Part of a small language model's weights: untied embeddings.
Each number is 500 + 50 x the weight over the matrix's rms, rounded and kept within 0 to 999. Layers, rows and columns count from 0. Numbers have three digits each.

# o: layer 2 attention output (transposed), 256x256, rms 0.0677, rows 113-127, columns 128-255
# v: layer 2 attention value, 256x256, rms 0.0853, rows 114-127, columns 128-255
# q: layer 2 attention query, 256x256, rms 0.101, rows 128-137, columns 128-255
# k: layer 2 attention key, 256x256, rms 0.104, rows 128-137, columns 128-255
o113:450482499515543498586475331514526497524522432513506390459442543411528505566513444508406470591455429472397535545508632495481508536445472481522473486524503492460492579437523515473550503478461541489498500519540503469616466423435545564476429482544504442441432526535453493431424497551407503592568552478519530478477508540541401508504467472531487528520514408511492545490505473558434629484408
v114:547453474550484512502465471534509504525425507471473567548545477421478489551511475429531547517476472495553539478534517470482467428535537469480507538413539549469460553608404523545496486550555451519538589522543392472517468596426480490507381462413409551563496536509493503557482468478451515600633572554489492375541461548607523502548548535616489515471500491479545516450459459507560530471505
o114:481541520638419522482564457537436460505315475509406446504571512525519503481510608520571611504553496553473565571554450533492540468452545470436454447478473512492513412512530434455350433546398412535528515524569519552440508473391515481435600552495511517485467470516508488469401502481495439548418459561405531567462541545568583503416546499437531517472493449391570533552439371437559576485552
v115:558512479508505467530403444568490476627454529525479399475468409513499581535505514464607409513434571516460525527515440453438417507493493464469508497458521595505509436513499556541480474427520487532548489474509489455614494588425459440465547527533499571497450488516460468476501404387445490425485483493490560505557471482492581492471486612569585484525429508505492499478476472455441532483525
o115:515518566455522439499567435434444398502513511481492475517539508531409557565531557516439560590521470479438508399525431546505520519444512538446420454529526524579481545517530560492493414490496386535594519485423499563515475559590468554514597499454454517508514536422508485624455547506542473464579457499454483448542517501552522469519500443474461596611541550516534418495478527520541523482510
v116:448565567507367510456478496442466486447536483530573469532493496540543551494551470512555503534482484541487475484596471441463540493477565552429549498490461520487446524480476516460485433412522530516488499457507551477506515482479479525490509495551464511534518437520548590525549486539502570505490425500606517524530547654440506508540419533447497514514484477524630475492515467460585567484392
o116:557526495360584510472506534526524470527539608452514514640511485422505489480474444497462479500511567512438519490506444579481574535545457535494566522512521516403411516503510541443505486453495476474473386486462471507500635467529515475611507558469472493557454483484423526577507516463527482532437560552547446488457560454503510500495464473430544562505545440497526493515517433518528559524555
v117:493532504563455532444516520489489489536422474436548419456529472494504465473486550429565564506525492455536484520569505482544505435536522612534550495448481445575485477485406493564451437503444506479514453468528518500474496462497491438535459528534443538503541474585504432508575538435545529481519595484578540471447570515430472479537514513522449556547504478474483497497549558497467505513541
o117:544443560485546473500546471530560556463441467509624552457469485477499455500472513473546475531448473493446560518572546498451453519520584472494491512480492427469467482419535470472508547534573466498520497471508446526512571482474438458447442508483506485540443428459462495451603460404457520452526471471497501514437579530483409549453502426484537516448506505542472502486417472426554497518461
v118:440465463500556465464499497482506583336538395516557488477546498531468567578496596466497516490530413494489512490501597510494492534484490506539530534510454502530494577513501498547484518465527508559453473540485480509640447516499459405514511493450558507476613588555553549445524519506523552483403546617419437600477450523466427472474419383419441511497556481530401533500468511501569483477529
o118:520605567521443523509437532503558567494633503563551547520506542463481541480466514566473536526524586467518574480514487477528546495540512481474491500421569537523455480510589461492438609582506533523540560534530433555513465530420516577503451450547515568471509487544595427467471444601468502491476481539488557515474501575454519458497525473505518506471483443548580461540555481610587494468532
v119:394574445513508519485527569552504483621430518520513546590439444514488526422427415576522517466511468494524472399469503533558444504476514480434523473547556529518444475498520508569496474384412511474446542544434464366560547535522558453498418444442534360465489611487437416510619549459461502494419584568494390615575573503551481511533465513516474483510430516558536504459538571476478557524568
o119:540441587487498475475557490546567522460606434438566506455461529474529487534616540543515460509531470493482455534524481490631355557434493480571505452435533535473569376433473535552473498465489577444452487473487506567412494460452590486484504545558430387473598495476510543538462625510616494488555505525487543512445606505479538458505517503420513404564556431509381494503524492408465521540418
v120:489512521487552522464436511567556488546572580435570514458494469563495465530462502430528435427533488458391500506447474471488471556520463387505462510503537510543567500571483487487544528480435584431438542517474501589539387496494471504409475541609511397599505533480454439504555536541413485509450555526469446560527447514479463385443530523535427521503405515520428518554478501600549523507525
o120:566541467456447502523527492481529474501573469533430537471559489494529513492512522463568524505534436390523456539555456554566449523404428467557479422497441568530482519441464589574512468498515489517557502521529566482567546431524489502497457378491528566473542503418494473458499497580515462460498479496456486435476494612553465556570549507440527425606390622536371502536564545545518488546472
v121:481466569476436571523432435485452521517476514502536482583571559480455474515579536564489519379515548611480524452527545477510491542544398449523611524531597535380433547512379506535511413493524471511568517449518517380546568470476539505513480502588418458506517512584512509504509475500530564467507415555487579496600480533510482553542469519497498556550513468479410564450485536487583510431476
o121:455499507531490456517610453507430502530502473461493437524507466508477517455498565548439563579525474509512570524533438462523583505528562522483463496484464478466468567454520578556467442445589447413394443489432518553474476443529514610472539441527487485513437521482411472428543470468480412609501495511564498553485550495472588468549500510521522476526485515397541556497487465494599472469583
v122:446490540528453491531417539470485439555420437474522473548498436600528430521530558498524431554496520452503548459583614408573521499486489487471518537570459461539485470518469443566472472456496498512410514521562508470476522470560471446504509510491438487455570360437522563540410535503512496537498512551454423511524401537528463427543497558442512513530485481396448577457547479495464540450553
o122:467497519514594529555479509482551546530483498495462547480534478543507468474488450480523449454444536509573502489541470541468411561507543491479457513526503463515507512451516490508476517537432507532609494468417503497527453559504541529472451449464542446498533484433464553447475429427533511483564458505538581537398518534498521458445615499499506497423511442594566476453519496579484498522512
v123:412513544512497533440528462585433509520552546577527440463444498466487488480444557527429491532618484537495540560561479485544573511617469478617566558524517502565503545501541406527550428416532471457418486543450510505523479527564587513453453534543570494428545492519565503477589434488481498500540535467547478536563450549572443497496512588520555465543535548445583449545404449475541462514491
o123:459465530426440533453498525523575501442594489562472405527491542531518537455426419495475491502537503520541568490461517513496486518514413449433644456556538581442514550362459522542497569549472546456430487448430462514613533443428415466510385488538430528536571477423528513505506419505426464503498416455500557496455541507484527507557559475446511453420426552514439515540462345535492428506485
v124:407516514434503439513480506454508467502416534618434609499552491512480461494442497487551538512510515519470436414524519428524421466421515550436478460474507548487454501522567487500518459452465534500582478533546535385543471563443548552513530519478502455541461501498559478542531518568536505478549545475362510478468608425585472538372478511494518521534474530552511510612518480499533402495443
o124:594505491510447494492587558519493553580475527456475493631452483494510536508469453522403462451571401533518404544572422513523548506439463452521475503453561479457571512530456508475550484524532468451482481555626507501555477454517458500519476490552426506498539398533419474585458561532406485463396527521460468537464488478444546435496461517543380492532620515460483480440462521516511458558614
v125:482495544509486551552567547460504529478488534552484505430621452484495508436546543458520547434512500546549403446503495499469575471489550521535442533431457501499584419533443484565470551496566460590505550452498512461457467474557531557610495496407498452452492534421482473483460496373504462484498469504429498398447481567566452536520427503540481556458503465484518541468470518522484594531593
o125:411508495538444476560398521525438490424541507535485479545481582486569505402597502566489519528445516513559537493509462438481524561482436416476560459503474484476481498500586421543539487553388437510492502448479477556579547526450506468491623482491462507499505553490573422536502469475514553512494492550496496531446455479449440514401482499557445490462466425473509507461481417497561517437527
v126:530498500460582588468607425483468438492541480568512405526481572523472512520474501571502585539481439513595538483506519514499501562478507546515433432575569462494344450479585456531444439497554464566414439532497510607559432603506601524483487450471453507515415533562530445477454545488457509423532463526438629443538478578465452547487499532536529561518563589480430460515482414555461506495466
o126:485447465452515419411524496582555384573492551600529540460524504558439454521439453476456558468531459516511443491485531513562465478447599494486461516527474503475450503482540499497551412461494519455577545579561470598442508589505495519446549524430443538461488488488563425521508470475491525491481455533581475584592563494423402469422439597507553515468518525486509504535487541449557480527590
v127:497465545560479510586445434482528551535520492454463475458612402540499443567448427500568607445499533464538514501525466467576646492443490444529543417503547499560548543418438418486494472549521421469487532423457501480432576549509537492516574461551515459453409451505519519522476622541504478495467461507517493509501442467464510484456535582523476480435494444476525505430460564464481569523506
o127:482533490524525482503536604435496474526489524486510560539484479478492569385516546461502458564481514459496554412480448483438511430506527479458502564530396413504463528539465441561526463536385426458565452475432554522472503474487499486498445447469546439505554509499474492449567410433512500576475428542455487459459508509542507452456503528463521460513498554511531564452519470436488514516499
q128:569605408487473474530447488466529425475506455489555497490541487540428574533476423491537480562565456433496479542433495477522465577465494456572483430435534463522536461565541458439452472511383560477506518528466526557443479518494501510442557461470517457502425463481433493566361490502468529415505536452478474464471545467470488474387514439442487517461470549504462514537447548517403505539443
k128:468484509555475503541564533567482490545513641511407532521412424513519522519541508510487477466473406538418502453546466478396474490606554472396515583566483609473450541441440496514492508533506511501426404561522494501489448526477519460490447481428487512511496537455522505461492491528506510566583518497484434470559493521508522505551537452492507469503465616423633453475526611552568411483462
q129:524444545514534487482454523527448530551498538493485407493532503554531435488500462498458486461428533542528465519569490530450489424526538494458507523562505501446487476436455565466484496443530486575469479524506427480554467459525504500561522491588485474488602516529513477425580523515483551567430454487497576550511517505542540482557459520537577568520533511494476452479530480482554452466552
k129:508497553477484465453486486598419537463520470498580532526542551559484385462594442425542541436466499459428480372594566505502551421447443433514508508509555460517513553509529501638451573473455451466500534461500437447488563421538514569500495539550525472431570440587522459569512491518457478448538493471508559473552509459533512471571469520508520496610545502482474451496508548383532600598469
q130:554482490511477606502519516493373487500581555451444407524472495593538478583521518509486479440495512567535470540503467530439572472471505537478560512535523623498527516439512567468512489488551478568496507516469439490625428529533447468532409543519444386429589540553485386426524495528515539629506429560480573558607505536569469552529520557588507561504554539486554425473519598426584473452531
k130:522519599454570407556471425514534593544521491404643487495496501469406493436523391510456454630499506521479458511481439483457485418515504563507506447514590505474540432553624552410472518428476505483529466446581482549483476482469546487419558523504528475488606509540531523449547405406525530514461530460539486480599460455470495445589497504492483542540486480551423445433539427428552482559558
q131:538518562539562482539562496560515464498444487467507530543448571464493418512567499518484545486494495453407471494435439478489470514479498499549505533498471538493497537571449574502508571494481515430411516490533498516506518521423507480490497481463459544476472447494508537444571493486494553510504517471527441485543475453515519494497432468498544535587539470551501511515493498564466544463483
k131:511538529533527490493515521459497403528448555523408511498528464569470536407479533444460590435556460415516502507561457450433469453523500466554449503525521567519490497543462492515501463523531557522516461510462512497502445489529482461518501420484583461504499490503525419453464496593491475501573447506472506495451583511567490491582536474580491491481523493475439545567496573485529496482476
q132:559359609480543492446579515596438489532437450472484516539464494538478539476490486391528534445506522545471475458592484495542514564453509479477509547530523555465548496420441543571510548464535482463572444460462473461541565584508506550501497507533470441433502436520499525534535541637517523566506466510494517448457540456424535451574460429479528545517573528562539454445465534532436468423529
k132:528599454431522507546458436522495612469602484465525414498583514468486481490481344437522427525442528423463496445548507519580447431493530558527469517466516551425549537502558491494509478534575460458552490446444498522492496414609500399503445519521508478413521439557448440483520530487488588451529508450543540522432482472503453537478534432462543471612517521506581521520576537482497507482543
q133:469454468511615517521537567495580483440532537553485540592489506447536457489547430453515487504424440481535516443464487489441477518498485469550499485540474470534559510423447536462498558494525519440565407432511466496562530604573462499533542528612502420521470582408485456524498571527467473522555512390595525412489607507489487445505513499549543476548460575470458439492553522597536509485544
k133:500465493529457458534532516460408475560409494477496515533374523514429487402490505457542543469642463523470507534573562568528442534600506487438514496504443538467488498469524468418442444443511522533479388471542488498534443395527424534535390497555528469470590498548540464537512535462510469469525448584502523489597479507521506499500491563466536519496519543580451540593575479462540463545397
q134:571504413432525512494580507419510457440566432570469541442503548443503541473545451412589534545584466391468494539423545459515460566480466516637424508489434496502521483474535454565430419480479520566502475480487523488476537552534416491535571470499461555562488557364594512550390563492482439580521567565476491506364487490432478502488540528503531467449492449465540459539466492537426486519461
k134:383502468559586575553480552474517549556469568497412544520510569491540494546467437548400625473561441535507545546524449486455465481468514490364574472469431550578553474555500461591545443543469475473503439520540610479435590462429442439474366484509568503537566464563463501508466501480490424510502481518513440401536473481413498507501503414629472460485538564471437569480438495570487492461569
q135:442529503476592478478443581534521484489530573585476501541577498632545562422509526592492445597545484529528504463509430575539615537499470457496538478428513436529483552560525478488526464517431558427519590463577470574459495442528454428444468505574543424568586441436515507515456530495430536462590494521401530510550455535413505457510432513566574401494386617558543495508500645541419503566617
k135:459493489464518606450468488520528580583492416385639523513531446523539510613552448468538554500470565495488460522481430527472540457525523590486575432416621544398507465526496454545487527546475486498470556495465528541565494419536507608526407512484487421438532468567518548421521518521483511519560455516464631464474444473544510486533567524490518415538506478454529449482518480453562474522571
q136:594487583533406521501505474604378551512464578524475422499459450546478439492480521477482513494388569549531482523530565571446503455530504559421502483515572549398426364458513588552525497395580383536561495521451451518556479404520523520529493455510389527483507490542465456361601494438503482537421506516509521511489468512470568520537478495552556586560539501460475537470523485427606402528489
k136:537496565463533452532459432556382622553488486395544452452538544515460462568524525506514363536433590529439494569473496574517480497448535550561514567535570609481550453452482527521439559482412562500570493554489448512555569493478541520532593595526502520397551552634488378467544514509437528478386450504516504532542492468508524529506557490510539500491482497511490411525574587452425434578440
q137:492505513531437502550490473442487418540488500453464503468454553492529470520555560489541476533461574447505446547518455525468556484461541468543584528539472513490481540490568546445508494521493536529466481488464568475401449501476577455577450417578462375474545492413472494495500533531462528550396510556456490515415379464484486568500557452498488532574492575537457454483617496513448453539512
k137:530511466535500554466514565494489459380491541562435485555544511588565489498478687600513497558511507588520673549429588531531583523476416472420588477506514430492490463476410532508615517498564542481380477489415511491523574520591481518435479486481524513555541573433400526481502473443576482416479499467399420482408547487540467499499510564665483580372514518427534535479479515652479415432446